{"n_layer": 13, "d_model": 448, "n_head": 10, "n_kv_head": 10, "head_dim": 64, "d_mlp": 1792, "vocab_size": 16384, "activation": "tanh_gelu", "norm": "layernorm", "norm_place": "pre", "norm_eps": 1e-05, "positions": "learned", "qk_norm": false, "attn_scale": 0.125, "bias": "all", "tie_embeddings": false, "parallel_block": false, "init": "normal", "init_std_qkv": 0.0244, "init_std_o": 0.0303, "init_std_up": 0.0349, "init_std_down": 0.0349, "optimizer": "muon_variant", "lr": 0.0102, "beta1": 0.95, "weight_decay": 0.0, "lr_head": 0.00439, "grad_clip": 1.0, "warmup_steps": 200, "schedule": "wsd", "decay_fraction": 1.0, "decay_shape": "linear", "final_lr_fraction": 0.05, "batch_tokens": [32768, 65536], "seq_len": 2048, "doc_mask": true, "train_tokens": 345000000, "steps": 7560, "dataset": "wikipedia_en"}
Each number is 128 + 32 x the weight over its row's rms, rounded and kept within 0 to 255. Layers, rows and columns count from 0. The size above them is the row's rms in percent of the matrix's.

# layer 9 MLP up, 1792x448, rms 0.0349, rows 1596-1648, columns 192-255
size [ 97  96  96  96  85  96  96  97 106  98 104  97  99  95 105  99  98 107 101  96 100 102 103 100  96 106  99 100 103 101  96  97  90 103  95 106 109  97 105 100  99  98  93  96 102  96 103  95 102  99  92  99  91]
[[ 91 145 132 101 140 131  80 167  99 143 130 100 132 138 131 189 148 123 165 107 180 144 135  77 115 119 152 150 214 152 131 127 115 180 119 104 121 173 131  99 126 177  95  76 128 114 130  91 138 111  93 170 100 114 114 177  57 105 112 135 199 147 142 143]
 [181 158  80  47 113 157 110 140 125  96 112  98 177  82 172 117  89 133  75 196 150 135 125 146 152 132 115 102  54 148 207 131 190  96 175 111 103 101 138 140  97 146  98 161 100 126  99  97 147 124 148 115 166 172 165 100 158 131  83 141 151 154 128 114]
 [130 161 171 115  93 110 140  89 163 127  93 155 128 167 113 134 185 207 116  99  89 112 152 103 132  82 101 124 166  67  82  96 171 136 101 119  97 166  95 105 131  62 119 147 130  81 105 143  70 141 109 143 144 129 156 154 126 187 112 163 130 136 129 175]
 [161 142 150 101 108 126 157 108 143 114 191 135  95 107 132 107 144 118 124  98 142 118  88 101 165 134  81 117  71 117 136  94 120 165  77 126 131  92 129 119 143 147 140 145 115  65 106 143 135 118  98 153 126 122 177 121  58 204 128 167 155 145 111 103]
 [137 141 145 110 113  86 192 155 114 138 116 136 100 103 127  56 119 138 123 145 133 150 156 136 155 124 124  95 127  69 112 125 149 176 153 132 175 174 110  75 125  83 132 132 142 150 146 144 133 147 144  75  70  67 141  35 131 101 133 135 152 108  93 158]
 [120 111 131 118  62 104  91 145 136 169 132 162 128 120 173 132 154  92 135 142  50 152 113 182  90 127 191 167 172  89 137  94 162 143  46  71  82 132  85 109 106 120 122 147  95 144  55 117 181 115 127 117 109 137 110 151 189  56 116 117 113 195 104 143]
 [142 177 150  83  92 130  71 142 182 129 149 146 171 142  88 141  89  97 157 164 182 117 111 160  98 153 145 193 117 127 135 156 100 128  92 105 145  89 113  91  62  44 158 198  80 125 134 108 103 180 133 104 144 120 151 131 160 105 158 151 119 160 179 160]
 [143  92  73 185 126 153 139 116 119 193 118 133 140  94 133 164 132 151  99 121 115 104 167 139 135  81  84 131 143 120 142  68 122 130 143 132  95 118 151 137 122  86 119 126 222 132 115 120 162 173 142 146 132 164 172  71  98 140 116  93  93 123 141 153]
 [124 124 154 146  88  88 168  86 150 114  90  76 117 109  94 141 145 136 136  68  80 127  97 111 134  98 117 130 130 126  63 141 152 179 125 128 215 130 166 134 137 169 159 100 183 143 112 106 170 121 148 107 108  92 154 129 147 119  76  95 179  89 170 105]
 [209 132 119  75 107 152 114 172 128 110 117 131 103 144 134 138  61 161  66 123  93 118 101 127 118 112 132 166 136 136  97  89 139 145 159 120 146 112 105 162 164 147 120 102  48 188 135 116 120 125 129  56  93 158 127  71 143 118 167 161  50 151 169 134]
 [ 87 171 133 168 199 168 161  95 138  91 168  99  99 140 143 125  94 102 150 176  99 165  97 155  83  73  83  66 132 124  75 101 107 149  95 140 130 143 167 138 128 157 136 100 117  74 135 117 113 144 126 145 141 127 140  98 110 136  96 108 174  96 135 116]
 [125  84 174 140 210 163 132 103 101 169 129 146 153 129 202 121 137 147 133 193  83 154 148  70 104 156 217 123 194 113 110 124 122 146 125 156 178 128 113 173 151  68 107 162 167  87 181 153 148 107  93 121 162  88 126  91 125 170 152 145 155 149  92 126]
 [144 135 141 115 119 141  73 141 148 111 136 150  90  89 132 116 162 125 138 112 131 172 169 119 188 135 129  82  60 175 173 165 150 133 130 112 144 125 117  97 132 208 164  90 121 119 157 168 126  67  95 117 165  94 152  84 159  59 160 174  92  70  60  79]
 [116 143  76 202 141 110 159 130 121 112  91 143 145 134 153  89 164 138 132  53 132 176 116  77 131 179 137 120 126 141 156 146  94 182  92 151 164 146  78 100 144 117 121 124  97 141 116  68 137 140  77 157 147 107 144 120 192 157 128 153 156  82  89 135]
 [144 154 147 166 146 167 114  92  92 108 186 186 169 132 206 130  97 172 208 163 126 102 154 172  98 138 140 149  98 133 156 158 159 138 158 154 118  94 106 129 103 159 170 137 104 161 146 164 159 100 125 121 165 114  79 148 107  96 115  94 142 173 139 103]
 [121  68 106 192 113 140  64 138 169 104 110 151 129 130 160 139 150 156 135  38 105 134 145 118  70 121 143 129 143 144 115 145 157 171 208  81 139 132 123  81 144 166 155 146 132  88  86 135 161 156 188 159 105 104 136 112  53 112 105 138 138 147  67 135]
 [132 161 149  64 157 208 112 156 140 144  92 133 121 118 139 122 132 125 133 151 106 156  93 181  66  76 108 143  81 141 168 126 114  82 126 136 105 124 140  76 135 116  83 122 129 147 121 116 144 110 145  97 105 135 138 156 117 184 106 152 121 146 122  88]
 [115 101  73  89  84 116 124 157 109 129 111 120 132 140 144 136 121 121 148 160  66 116 101 168  67 227 107  85 139  70 116 173 107 134 150 150 107  94 133 122 142 145 201 103  94 108 103  93 167  79 128 146 107  37 157 164 176 109 134 136  75 140  74 122]
 [135 113 134 202 153 162 131 136 113  98 131 152 114  99 109 129 106  79  99 160 143 120 133 173 156 152  67 140 124 151 110 158 139 111 152 136 122  84 118 143 137 100 158 124 135  87 102 135  87 139 126 159 199  80 108 118  84 149 103 132 104 136  77 160]
 [157  88 116  57 123 169 101 146 139 138 137 108 102 133 171 112 114  92 160 119 141 130 114  44 122 186 157 186  63 139 119 114 126 136 145 141 124 154  99 157  89 104  96 175 164  73 118 136 137 138  92 147 154 107 141 100 178 139 140 169  96 162 141 154]
 [165 117 157 146 115 160 150  97 168 170 162 134  92 127 113  58  41 141  77  94 135 103  94 100  79 174 146 109 100  93 164  98 134 149 161 150 189  65 153 105 197  98 148 183 174  74 118 107  99  53  79  91 158 136 119  87 161 153 157 116  83 133 132 155]
 [146  85 145  92 157  84 153 137 130 131 132 152 173 153 180 124 105 106 146 164 129 123 145 117 138 118 117  80 136 143 120 134 140 131 107 182 127 173 104  71 123 150 175 204 113 161 132  91 167 120  80 123 223 130 100 141 132  89 195 191 167 140 101 103]
 [159  89  99 139 177  95  91 142  96 154 131  85  98 130 129 116 171 145 100 159 143  89 119 142 132  87 127 132 139 135 125 114 120 127 126 127  99 146 120  91 134 147 109 104 121 136 135 153 128  91 146 157  93 134 140 114 146 114  44 169 138 101 141  77]
 [180 104 141 119 125 139  77  48 150 122 129 146 118 137 111 123  79 140 151 146 208 128 121 123 133  93 166 133 121 167 134 144 150 168 111 160 135 110  72 140  89 121 134 105 147 118  88 157 127 164 117 110  69 135 108 111  98 145 126 107 184 157 130 161]
 [ 89 188  80 194 122 129 198 101 123 145  92 151 110 126 141 152 133 143 152 166 117  87 116  91 147 140 198 104  51 143 155 117 172 157 134 167  73 148 143 137 203  81 172  91  81  95 121 177 102 183 121 164 208 135 183 152  37 125 155 129 122 163 140 132]
 [125 143  86 117 131 143 146  61  72 113 162 139 153 101 153  59 168 188 163 138 151 117 128 168 109  85 143 115 152 153 157 139  82 105 132 100 129 124 139  69 143 123 130 167 139 114  87 118 156 156 159 119  74  95 108 100 127 124 127 155 136 150 113 112]
 [127 130 132 143  99 114 151 145 111 120 162  96 176  59 121  97 122 116 120  77 129  85 135 121 116  80 110 117 158 113 106  98 168 118  92 135 143  81 148 123 132  95 139 133  51 190 115 154 108 124  60 133 159 100  75 159 134 177  81 110 164 207 189 136]
 [144  90 100  88  97  54 160 106  71 203  77  95 163 121  74 101  63 156 168 131  62  94 159 148 173 109 153 171 107 130 149 120 181 145 107 166 107  92 116 144 163  48 108 129 120 115 128 131 106 100 157 100  78 129 155 152  81 106  88 121 155 162 102 125]
 [151 126 211 158 200 135 141  68 114 105 151  85 208 134 117 123 189 136 160  61 110 182 179  26 100 131 111 129 140 101  94  95  77 102 173 113 144 116 127  97 135 113 123 124 133 151 165  90 171  75 122 173  92  76 106  94 115 135 137 104 124 130 139 119]
 [ 93 179 132 152  91 166 184  90 158 131  95 177 134 129 153 103 148  86 176  90  71 105 120 105 140 159 159 111  52 113 145 169 130  87 120  91 121 192 118 102 151 152 117 160 146  98 192 110  76 211 142 140  96 131 142 148 166 138 120 114 138 142  98 136]
 [101 135 159  77  97 122 132 113 133 160  92  81 153 152 159  88 112 114 104  73  95  91 129 140 138 163 126 133 132 146 144 139 185 123 145  56 135 118 115 107 146 123 205  97 114 114 146 168 171  75 137  99 100  93 106 150 100 170 158 104 155 130 143 153]
 [111 177 152 143  53 152 140 160 119 196 135 116 123 167 133 160 134 128 124 101  93 154 115  30 143 125 163  94 161 149 216  96 133  91 147 112 108 132 124 151 161 133 126 142  86 122 141 116 169  90 118 112 135  97 132 146 144 116 113 165  86 121 183 122]
 [167 130 168 153 154 154 145 106 107 195 112 131 148 114  80 198 158  50  76 189 102 147 135 132 143 114 115 141 204 116 135 105 131 147 100 197 124  95 163  62 102 127 145 157  95  56 119 118 137 146 115 132 161 156  90 108 178  77 114 135 112 101 120 131]
 [153 126 159 141  75 182 108 121  68 117 169 193  85 134 192  97 184 188 113 158 143 127 115  74  92 177 150 101  68 139 139 117 111 168 172  90  54  76  84 135 127  98 118  96  82 154  77 174 109 118  84  93 105 149 145  71 131 122 136 144 121 171 124 147]
 [122 124 110 123 113  92  90  82 197 116  93  65 147 120 134 150 136 134 205 142 107 113 151 112 156 100 175 126 116  93  97  59 102 109 157  92 183 115 125 124 203 127 161 137 129 193 159  76 144 111 163 158  93 149 113 200 119 128 141 121 112 163  95 142]
 [145  71  91 111 159 132 108 135  80 149 138  93  97 140 144 203 196 174 109 129 126 196 197  90 130 141 158 151 126 136 169 122  57 155  67 198 139 143  56 127 151 115 126 126 108 110  95 133 137 151 139 206 125  96 171 169 155 141 100  94 100 103 140 140]
 [142 125 124 114 125 126 115 114 132 134 137 127 172 123 149 179  60 190 121 112 114 149 117  93  98  99 102 114 107 107  95 191 102 144 202 139  86 108 148 152 112 170 146 206 129  68 137  92 102 242 146  50 189 110 114 141 126 137 162 117 137 118 147 133]
 [178 183  92 182 132 140 139 143 170  93 106 102 101 114  97  95 208 102 150 126 205 107 173  70 188 118 104 116  98 160 177 157 118 149 189 110  95 101 161 119 127 123  86 131 120 162 129  91 120 148 142 155 109 104 103 174 129 101 106 137 132 117 135 122]
 [106 149 101 146 144 103 105 103 155 128 149 113 174 132 109  93  87 188 134  64 107 162  93 143 198  93 124 141 103 166  81 138 127 117 173 164  76 164 117 143 127 131 118  99  66  96 122  81 155  79 100 135 220 133 140 142 106 147 117  72 103 137 108 135]
 [129  82 110 148 156 123 133  44 179 139 141 136 182 149 136 126 116 131 158 102 143 146  87 118  97  72 148  97  97 145  86  98  92 129 132 108  77 110 104  92 120 148 143  97 150  98 122 172  83  77 105  94 156 146 144 122 165 109 101 139 190  97 153 149]
 [104 115 169 116 133 123 126 123 119  77 127 121 165 185 122 119 129  98 169 115 125 123 147 128  90 181 148 122 171 124  90 160 139 139 128 183  81  60 113  99 187 155 129 129  87 119  73 133  74 155 178 177 143 121 141 150 156  88  76 198 100 160 158 131]
 [102 143 129 138 113 130 100 118 191 137 170 158 124 121 129 125 136 171 141 105  70 171 129 152 125  83  48  94  96 142 181 185 153  92 142 143  85  88  96  54 111 120 114 176  88 178 102 203 162 111 142 121 144  51 129 146 141 141 104 172 124 105 148 147]
 [ 94 113 143 109 200 146 121 126 118 165 127 139 129 190 203 126 137 151 109 152 169 118 123 108 135 142 133 190 161  93 141 177 128 121 131 110 126 120 113  86 140 169 108 138 162 161 121 174 116 113 107 153  88 106 201 123  94 123 163 158 168 133 164 143]
 [124 183 149 122 118  79  97 130 204  99 192 115  97 164 100 171 132 117 192 136 186  99 160 126  58 123 173  84  98 108  78 158 121 141 145 136 106 111  78  82  54  67 159 131 112 122 161 128 144 154 117 110 100 147 169 164  81 112 101  97 154 172  84 167]
 [117 141  94 126 112 154 138  66  91 181  98 192 126 173 132 170  93 114 137  80 145 160 137 101 159 152 185  93 127 156  91 121 125 148 115 136  82 161 110 109 101  93 166 126  94  79 152 171 148 114 166  85 142  70 162 120 104 128 133  76 121 100 134 132]
 [119 166 192 136 106 105 103 113 169 162  98 121 153  95  84 104  62 196 156 175 145 150 126 139 109 173 126 172 183 107 146  65 104 128 195  90  79 171 118  97  87 115 211 167 123 140 113 105 133  89 115 109 143  72 160 160  94  76 178  89 124 140  60 150]
 [ 78 151 106 162 114 118 124  87 126 135 200 147 168  73 149 158 113 216 114 123 155  94  88 134  84 153 115 102 112  30  74  79 124 151 126 123 127 112  70 126 145 150 178 174 131 148 224 118 164 171 117 175  69  96 164 118 172  49 132  79 161 133 165 130]
 [117 174 136 120  68 182 146  81 162 157 228 169 194 146 157 208 157  94  97 148 140 136 203  80  55 139 126 172 157 164 143 172 130 148 137 175 135 142 127  80  98 140  96 170 146 111 141 114  95 171  52 121 109 162 133  87  90 173  96 154 156 154 101 114]
 [107 120 108 215 171 113 147 201 145 166 145 165 124 142 149 133 139 159 100 196 128 108 165 121 137  67 166  69  89 141 149 101 154 162 161 150 155 144 198 128 118 202 120 122 134 100 115 141 107  81 152  93 110 117 122 143 175 128 135 140 113 144 152 125]
 [ 80 115 147 130 112 127 171 162 181 207 141 179 123  91 111 110 212 170 155  88 149 132 130 163 151 117 101 100 114 111  88 181  88 122  95  71 107 127 124  84 122 122 218 165 111 197 110 126 168  51 106 106 105 119 145 106 113 150 113 110 159  83 195  96]
 [134 143 121 127 147  96 111 140 108 156 170 139 144 123 152 117  92 196 102 120 185 178 161 154 123  99 161 148  67 127 125 105 160 109  72 139 136 121 140 124 189 120 108 149 140 107 174 147 141 173 143 141 115 214 153 130 126  93 178 116 162 132 142 189]
 [197  80  94 110 179 159 144 124 114 141 124 148 150 122 127 116 130 121 143 116  89 182  96 146  87 140 166 113 135 138 151 133 173 176 186 112 156 153 145 192 127 116 131 131 144 141 161 131 127 152 105 130 122 150  99 123 130 127 138 177 129  86 155  97]
 [ 82 199 172 159 180 138 106 167 102 144 114 108  50 125 104 149 133 116  38 133 197 100 135 156 117 143 125 163 194 120  77 122 143  81 123 141 180 124 112 108  66 169 157 153 181 118  61 161 191 124 133 115  99 122 140 155 162 180 136 115 133 163 121 142]]
# layer 9 MLP down (transposed), 1792x448, rms 0.0349, rows 1596-1647, columns 192-255
size [ 94  98 103 103  87  96  92 101 110  96 103 107  92  93 103  99  97  96 100  90 104 101 102  95  97 105 100  97 102  97  98  95  90 105  94 104 114  93 108 100 104  94 100  96  98 100  98  93 113  94  89  93]
[[142 117  70 163 179  89 127 100 132 208 137 138  93 175 103 129 176 135 106  79 146 159 122  84 112  99 130 107 125 157 192  82 111 100 118 113  85  93 123  97  90  99 149 130 103 154 109 131 117 158 120 129 114 156 111 114 110 176  65 164 160 104 127  74]
 [105 137 171 163 130 223 153 151 120  76 161 163 105 144 122 115  69  60 168 104 127 214 113 105 107 112 116 106 126  89  94 171 117  60 184 178 140  85 139 198  84 135 125 109  82 158 132  99 163 110 111 153 112 148 146 114 115 133 114 166 133  94  89 118]
 [100 130 155 141 164 116  57  45 152 125  89 163 124 146 102 134 100  65 181  62  70 112 142 232 156 149 131 116  89 104 147 101 130 142 143 117 179 123 104 157 163 142  56 132 131 113  74  52 127 125 130 156  87 129 140  78 170 125 113 154 102 195  85  79]
 [ 83 124 167 118  63  84 137  99 156 137 118 136  93 107 100 106 167 104 131 124 141 128 136  87 100 139  93 163  76 104 121 177  89  85 102 156 151 106 155 164 135  77 141 140 158  79 166 173 139 138 187 107 159 124  97 137 126 145 105 130 128 156 134 110]
 [127 118 109 187 102 133 135  76 130 120 192 140 116 114 127 142  79 132  59  90  96 100 104 132 122 134 113 150 145  98 164  64 104 107 117 122 104 156 153 174 144 128 143  98 139 111 142 168 108  72 117 137 119 107 111 159 119 125 175 163 134 147 219 119]
 [119 129 167 188 149  55  92  63 110 173 199  88 136 109 103 124 129  86 160 140  99 165 155 127  88  98 118 150 134 130 112  78 122 139 109  82  90 148 181 126 148 163  96  94  99  64  86  76 111  84 143 133  77 109 134  40 124 133 115 131 180 139  84 111]
 [145 107 154 108 116 140 119 119  99 144 108 112 148 202  92 141 201 114  88  93 134 145 108 120 155 134 180 160 147 135 143 141  84 137 150 166  69  93  78 110 165 111 130  86 174 125  96 137 112 120 158 145 143 119 119 143 167  85  78 151 109 116 144 140]
 [171 118  95 136 126 157 151  85 118 202  74 147 126 157 139 117 132  93 149 139 108 126 158 146 139 117 114 160 135 163 130  71 135 124 116 104 190  64 149 151 166 131 102  79  46 116 126 116 144 149 151 161 131 137 125 166 176 124 102 143  90 125  95 144]
 [115  57 176 140 151 123 139  32 128 116 153 122 136 149 118 139 108  61 147 118 102 140 152 103 119 104 126 108 142  94 147  98 120 120  75 113 150 109  83 132 156 154  73 165 127 150 114  36 158 167 174  67  93 108 114  58  93  92  22 153 153  85 168  78]
 [196 141 158 102 145 157  69 157 125  85  77 114 108 102 138 165 118 134 141 128 163 135 107 164 147  91 107 157  63 126 115 135  87 125  94 192  46 113 114 139 176  95 177  99 114 115 120 130 112  89  79 151 162 145 149  80 138  99 137 158  84  77 131  98]
 [ 80 109  65 171 142 129 126 158 122 163 187 187 113 158 157  88  89 150  99 167 139 151 141  75 144 127 120 138 116 135 128 159 104 125 130 137 179 125 119 179 184 141 127 145 135 152  69 113 120  77 112 230 149 169 112  90 136 176  96 104  57 134 110 178]
 [134 112  76 106 166 138 114 118 144 144 123 103  71 105  71 120 153  92  73 142 150 169 185  72 111 167 176 146 136  64 151 160  96 147 111  99 168 132 101 127 191 156 102 121 133 101 134 186 169 131 113 153  98  72 138 108 148 167 163 174 164 161 171  75]
 [141 154 175 162 175 182 122 136 125 115 153 129 135 110 117 111 125  85 160 138 107 149 136 113  94 167 117 146  71 154  95 141 143 152 149 180 106 111 156 121 146  96 102 155 112 116 152 135 153 162  91 120 150 125 154  85 170 130 131 147 106  97 143 137]
 [105 150 111 132 155 141  99  93 123 124 113 155  89 155 131 138 144 126 162 119  94  86  94 198 121 140  54 125 115  95  53 141 151 129 135 173 105 168 153 148 128 147 153  42 188 152 130 170 182 112 107 101 123  81  93 123 160 148 100 166 128 132 138 122]
 [108 157 111  92 146 117 101  99 127 145 132 142 119 152 134 115 165 119 177 164 147 130 108 126 124 117 101  90 112 140 129 130 172  72 138 133 149  97 123 128 134 161 104 141 177 127 177 111 163  80 167 134 130 130  64  62 117 175  87 112 170 143 114 103]
 [194  53 138 165 161 133 127 122 156 102 141 122 175 148 144 139 137 133 123  85 169 125 124 133 151 110 109 125  78 137  97 182 132 147 110 143 116  89 130  76  89 168 162 135 164 108 131 163 134 150 113 102 116 102 127 148 154 140 146 130 118  77 142 187]
 [130  44 126 156 115  91  74 223 146 139  99 114 102 159 110 137 152 152  54  90  98 144 106 146 152  70 103 135 152 127 152  86 123  80 154 106 145 135 107  86 159 158 174  76  93 172 131 123 191  96  87  78 117 105  96 150 145 139 176 148 128 153 125 153]
 [161 153 119 186 172 136 119 115 147 149 133 120 151 115 130 180 120 132  86  96 135 101 155 134  47  82 195 168 138 112 140 134 115 139 165 112 121 143 141 116 142 154 110 111 182  99 172 127 186  90 119 160 122 255  96 122 116 110 151 116 104 105 153 114]
 [111 124 119 132 166 110 101 115 113  91 157 117 173 116 130 142  86 116 104 103 174 127 129 173 173 146 163  83  66 159 169  89 138 144 146  88 163 111 128 129 115  84  56 101 169 141 101 146 166 136 183 152 116 178  86 100  82  91 157 101 169 155 144 164]
 [167  90  89 155 158 134 121 152 138  90 131 220  87 112 198 125 141 111 163 162 155 158 125  34 132 126 187  91 113 106 131 101 135 116 106 117  91 100 158 106 111 120  99 135 139 138 146 152 129 129  74  87 155  66 169 125  80 149 132 113 111 132 151 192]
 [136 102 113 123 189 200 140 107  86  95 113 146  63 123  66  87 110 158  58  99 168 178 104 152 116 148  96 114 101  97 157  81 162 171 144 123 167 125 158 127 103 112 142  74 103 135 151 148 126 124 145 111 184 202 154 151 117 117 163 143  95 109 205 141]
 [ 71 135 122 142 195 101 149 111 137 168 163 124 126 132 110 108 106 112 140 116 138 201  88 159 126  83  97 151 160 104 143 107 136  59 113 141 138  70  85 106 121 157  93 126 140 198 123 129 178 159 170 185 118  89  84 125 135 171 169 148 123 167 108  92]
 [106 127 116 148 147 129 113 107 119 158 159 144 159 160  96 162 124  84 161  85 236  60 180 179 122  96 131 120 143 125 155 138 152  93 130 142 103 141  69 164 168 191 163  66 215 143 192 168 116 130 132 196 134 174 121 101 128 144  31 108 121  44 112 108]
 [143 175 107 144 102 109  93 108  79 104  98  82 161 146 123 145 100 133 160 100 155 167 139 119  84 101 161 160 116 105  92  96 120 178  40 111 148 169  70 124 158 124 130 100 112  88 136 153 107 160  86 108  91  69 158 163  55 151 107 111 146 161 135 138]
 [ 87 123 154 163 146 143 148  89 162 143 153  81 136  51 114 156  88 128 124 138  93 130  96 158 111 131 163 130 161 139 193 119 190 150  87 112 108 133 139 130 135 116 139 121 113 106 124 153 147 118 105 120 115 145 100  76 156 106  82  83 146 168 111  70]
 [ 29 131 190  86 165 161 189 121 105 119  84  98 146 162 146 171 120 173 151 108 159 140  80 150 113  69 134 142 152 103 125 160  94 184 135 163  94 133  74 123  97 118  93 105 116 129 162 109 133 141  87 106 196 103 134 135 131 142 152 175  88 105 116 112]
 [150 144 155 175 202 110 125 105  70 165 180 115 128  89 128 135 138 160  84 169 134  81 136 119 113 134 196 223 142 102  83 101 116 106 130 138  97 116 142 159 130 108 165 130 105 118 119 114 116  89 102 114 162  60 123 178 147 110 105  96 155  96 182  87]
 [135 147 132  90 155 169 142  85 130 144 116 154 133 112 123  93 111 123 118 115 167 125 107 159 106 163 160 130 144 102 151 129 142 127  82 143 121 116 118 136 142 130 149 181 106 206 177 125  95  92 213 144 130 133 125 130 102  85 142 122 205  60  75 137]
 [ 83 156 139 115 155 143  99 125 100 124 115 113 109 125 130 133 180 144 162 156 198 119  80 113 199 163 152 106 149  93 131 146 101 108 139 117 137 101  89 200 171 110 127  89 148 158 166 146 136  77 158 189 116 117 105  73 161  81 132 105 168 152 234 154]
 [136 161 180 170 121 125 134 134 140 142  99 143  69  87 114 147 118 130 163 107 146 128 145 148 146 136 119  81  99  98  68 123 127 191 109 101 111 157 109 135 106  64  95 147 141 158 209 141  94  82  91 104 134  49 112  55 144 142 109 141 115  92 130 172]
 [ 89 119 132 129  90 111 163 113  56 199  84  83 206  93 114 117 106 114 117 171 131  94 139  98 162  39 115  87 165 124 164 116 159 147 128 177 159 135  92  99 150 141 183  83 100 130 160 172 124  77 128 106  89 101 132 143 151 188 121 151 118 141 175  49]
 [ 84 125 135 197 143 120 110 127 148 139 144 139 119 152  79 133 125 130 134 106  96 158  88  80 163 110 107  94 104  99 152 152 133  93 158 116 147 234 124 132 113 149 173 121 141 125  74  86 106 138 114 177  70 114  59 130 133 108 186 106 109 100 147 137]
 [ 65 147  86  70 109 156 103 120 141 146 119 116  57 176 163 158 110 103 131 139 134 149 141 131  72 189 198  87 146 129 144 138 146 137 127  98 137 118 104 196 120 185 131 153  91 109 188 183  86 105 117 158  41 127 153 169 136 120 111 115 174 125 107  76]
 [131 125 146  86 139 148 109 170  94 115  77 118 114 101 120 136 128 129 151 144 113 110 134 117 131 131 129 144 161 106 146 121 117 116 154 118 107 134 145 108 131 112 127  83 149  49  88 139 125 130 126 166  79 112 151  54 162  99  72 110 178 154 109 121]
 [115 165  85 196 122 142  67 128 180 108 144 117 104 107 114 142 121  87 167 143 126  80 109 156 153 119 157  99 196 131 129  76 150  44 110 131 130 155  73 203 161 141 133  73 140 137 148 120 103 126 147 142 112 150 109 169 148 119  83 128 132  98 171 104]
 [131 133 168  80 176  95 117 142 187  87 112  96 162 134  95  86 124 100 109 128 130 143 145 137 162 123 157  93  91  60 154  46 150 111 124 122 185 156 148  97 133 143  73  94 164 159 113 139 138 172 101 146 141  41  87  89 107 147 169 138 131 138 152 129]
 [156 136 109 147 134 172 125  84 231 130  58 167 187 120 116 142 100 123 104 113  68 108  83 100 125 116 123 126 124 135 184 122 120  45 141 120 120 108 168 161 135 106 119  80 159 138 100 142  94 181 107  72 127 133 151 107 132 131 108 197 122  87 125  81]
 [130 128 121 156 192 145 145 140 164  47 101 168 129 139 157 133 137 103 126 116 129 121 135 133 154 104 156 148 125 165  97 116  52 129 137 103 103  64 113 111 124  95 138  55 164 162 173  91 153 103 129  86 150 122 114 139 119 143  81 161 146 125  71 106]
 [149 130 131 180 142 115 107 189  98 149 150 152 116 115 119 163 151 178 115 107  92 102 107 158 160 173  82  86 100 174 118 179 128 150 113 185  78 137 184 136 122 111  99 138 114  80 119 112 147  24 103 156 146  81 169 135 167 141 135  89 174 149 142 162]
 [141 121  95 122 174 147 175  59 150 169 104 135 129 144 148 126 135 135 111 127 126 114 115 127 138  67 153 180 114  89 110  53 144 147 118  98 116  98  99 138 162 174 191 131  91 147 151 148 105 141  94 138 136 158 129 106 135 156 128  83 116  90  71 154]
 [171 125 146  97 140 144  77 107 117 148 133  56  89  97  51 131 184  92 218 107 143  92 130 103 121 127 127 167  93  93 105 125 109 175 106 104 111 140 127 204  33  76 106 161 125 109 141 114 132 163 180 144 126 142 100 169 133 133 102 134 158 147 181 154]
 [106 100 141 110 155 153 152 146 106 172  64 135 147 130 128 120 205 170 139 147 109 117  74 139 143  93 132 115 142 148 131 142  98 147 100  64 139 187 125 104 140 191 142 129 102 103 121  64  75  93 183 123  87  78 135 115 170 116 109  61 128 118 132 108]
 [137  99 125  96 149 122 149 116 177 131 148 123 179 134 160  68 115 120 137 144  92  91 149 169 130  66  85  71 114 114 136 132 104 155  94 120 110 110 100 161 109 114 132 161 148 238 110  98 106 161 118 146 130  64 139 131 186 115 111  78 160 133 145 171]
 [115 153 132 135  90 122 144 112 112 139 131 131 165 178  91 120 121 142  63 128 160 155 135 111 113 157 164 134 144 135  84 146 158 126 175 142 152  98  91 161 186 116 110 159 127 115  70  92  91 112 168 158 182 165  89 159 166 122 143 180 104 120  54  97]
 [163 100 136  99 181 106  92 175  87 122 132 173 130 124 130 120 114 141 104 127 122  82 167 139  89 141 174 122 129 118  68 193 148  94 145 167 128 130 174 143 158  82 128 137 148 106  50 122 103 127 166 125 138 154 102 102 168 128 202 140 110 144 111 123]
 [ 91 137 132 198 116 119  94  66 140 140 145 120 120 120 150 104 136 194 105 141 102  92 166 155 105  72 120  42 116  63  81 115 154 132 130 112 135 137 117 126  78 161  98 115 127 101 135 128  90 147 166 126 130 135  87 133 134 188 126  77 103 185 134 137]
 [147  90 136 120 134  79 113  96 162  47 116 112 105 176 164 154 140 107 107 130 119 192 151  97 102 147 105 159 140 123 152 177 128 144 134 138  96 140  96  80 122 106 107 105 112 110 181 132 102 135 180 130 165  94 181 205 143 143  46 110 136 117 199 125]
 [ 97 141  94 136 192 187 129 112 116  95 140 156  91  97 153 106 124  90  35 137  94 109  97 117 159 164  99 119 112  99 125 118  99  98 132 170  87 112 145  71 106 122 198 139 142 154 100 147 156  76 129 166 127 197 101  94 157 102 137 135 122 157 120 126]
 [136  94  79 180 135 148 121 116 136 152 141 117  91 117 105 155 114 161  92 158 112 157 196  98  96 124 150 132 113 123 132 101 110 115 156 114 132  86 119  99 136 182 191 163 110  41  80  47  77 135 128 119 122 111 151 119 164 153 102 157 122  46 150 149]
 [ 97  80 110 165 210  80 127  57 139  92 125 132  70 131 119 183 193 133 156 185 110 177 194  94 128  66  78 187 177 104 110 137 142 101  75  76 154 100  72 136 119 153  66 172 120 132 119 127 129 118 131 121 142 144 126 143 198  84 142 149  95 149 125 118]
 [117 105 106 148 169 138 129 143 139 105 102 119 102 106  86  96 160 102 108 144  82 186 148 106 150 180 118 100 113 141 142 138 105 118 144 139 180 214 137 140 125 142 167 119 174  94 122  92 135 122  87 190 122 102 129 111 151 105 121 184 154 142 104 115]
 [171 167  94 114 142  56  91 149  93 137 189 114 144 135 122 138 111 161 159 100 141 131 108 125 132  93 174 161  74 125  96  82 106 146 137 142   1 143  61 156  90 155 123 120 141 117 115 105 137 133 172 121 126 192 180  79 141  79  77 132 128 128 175 104]]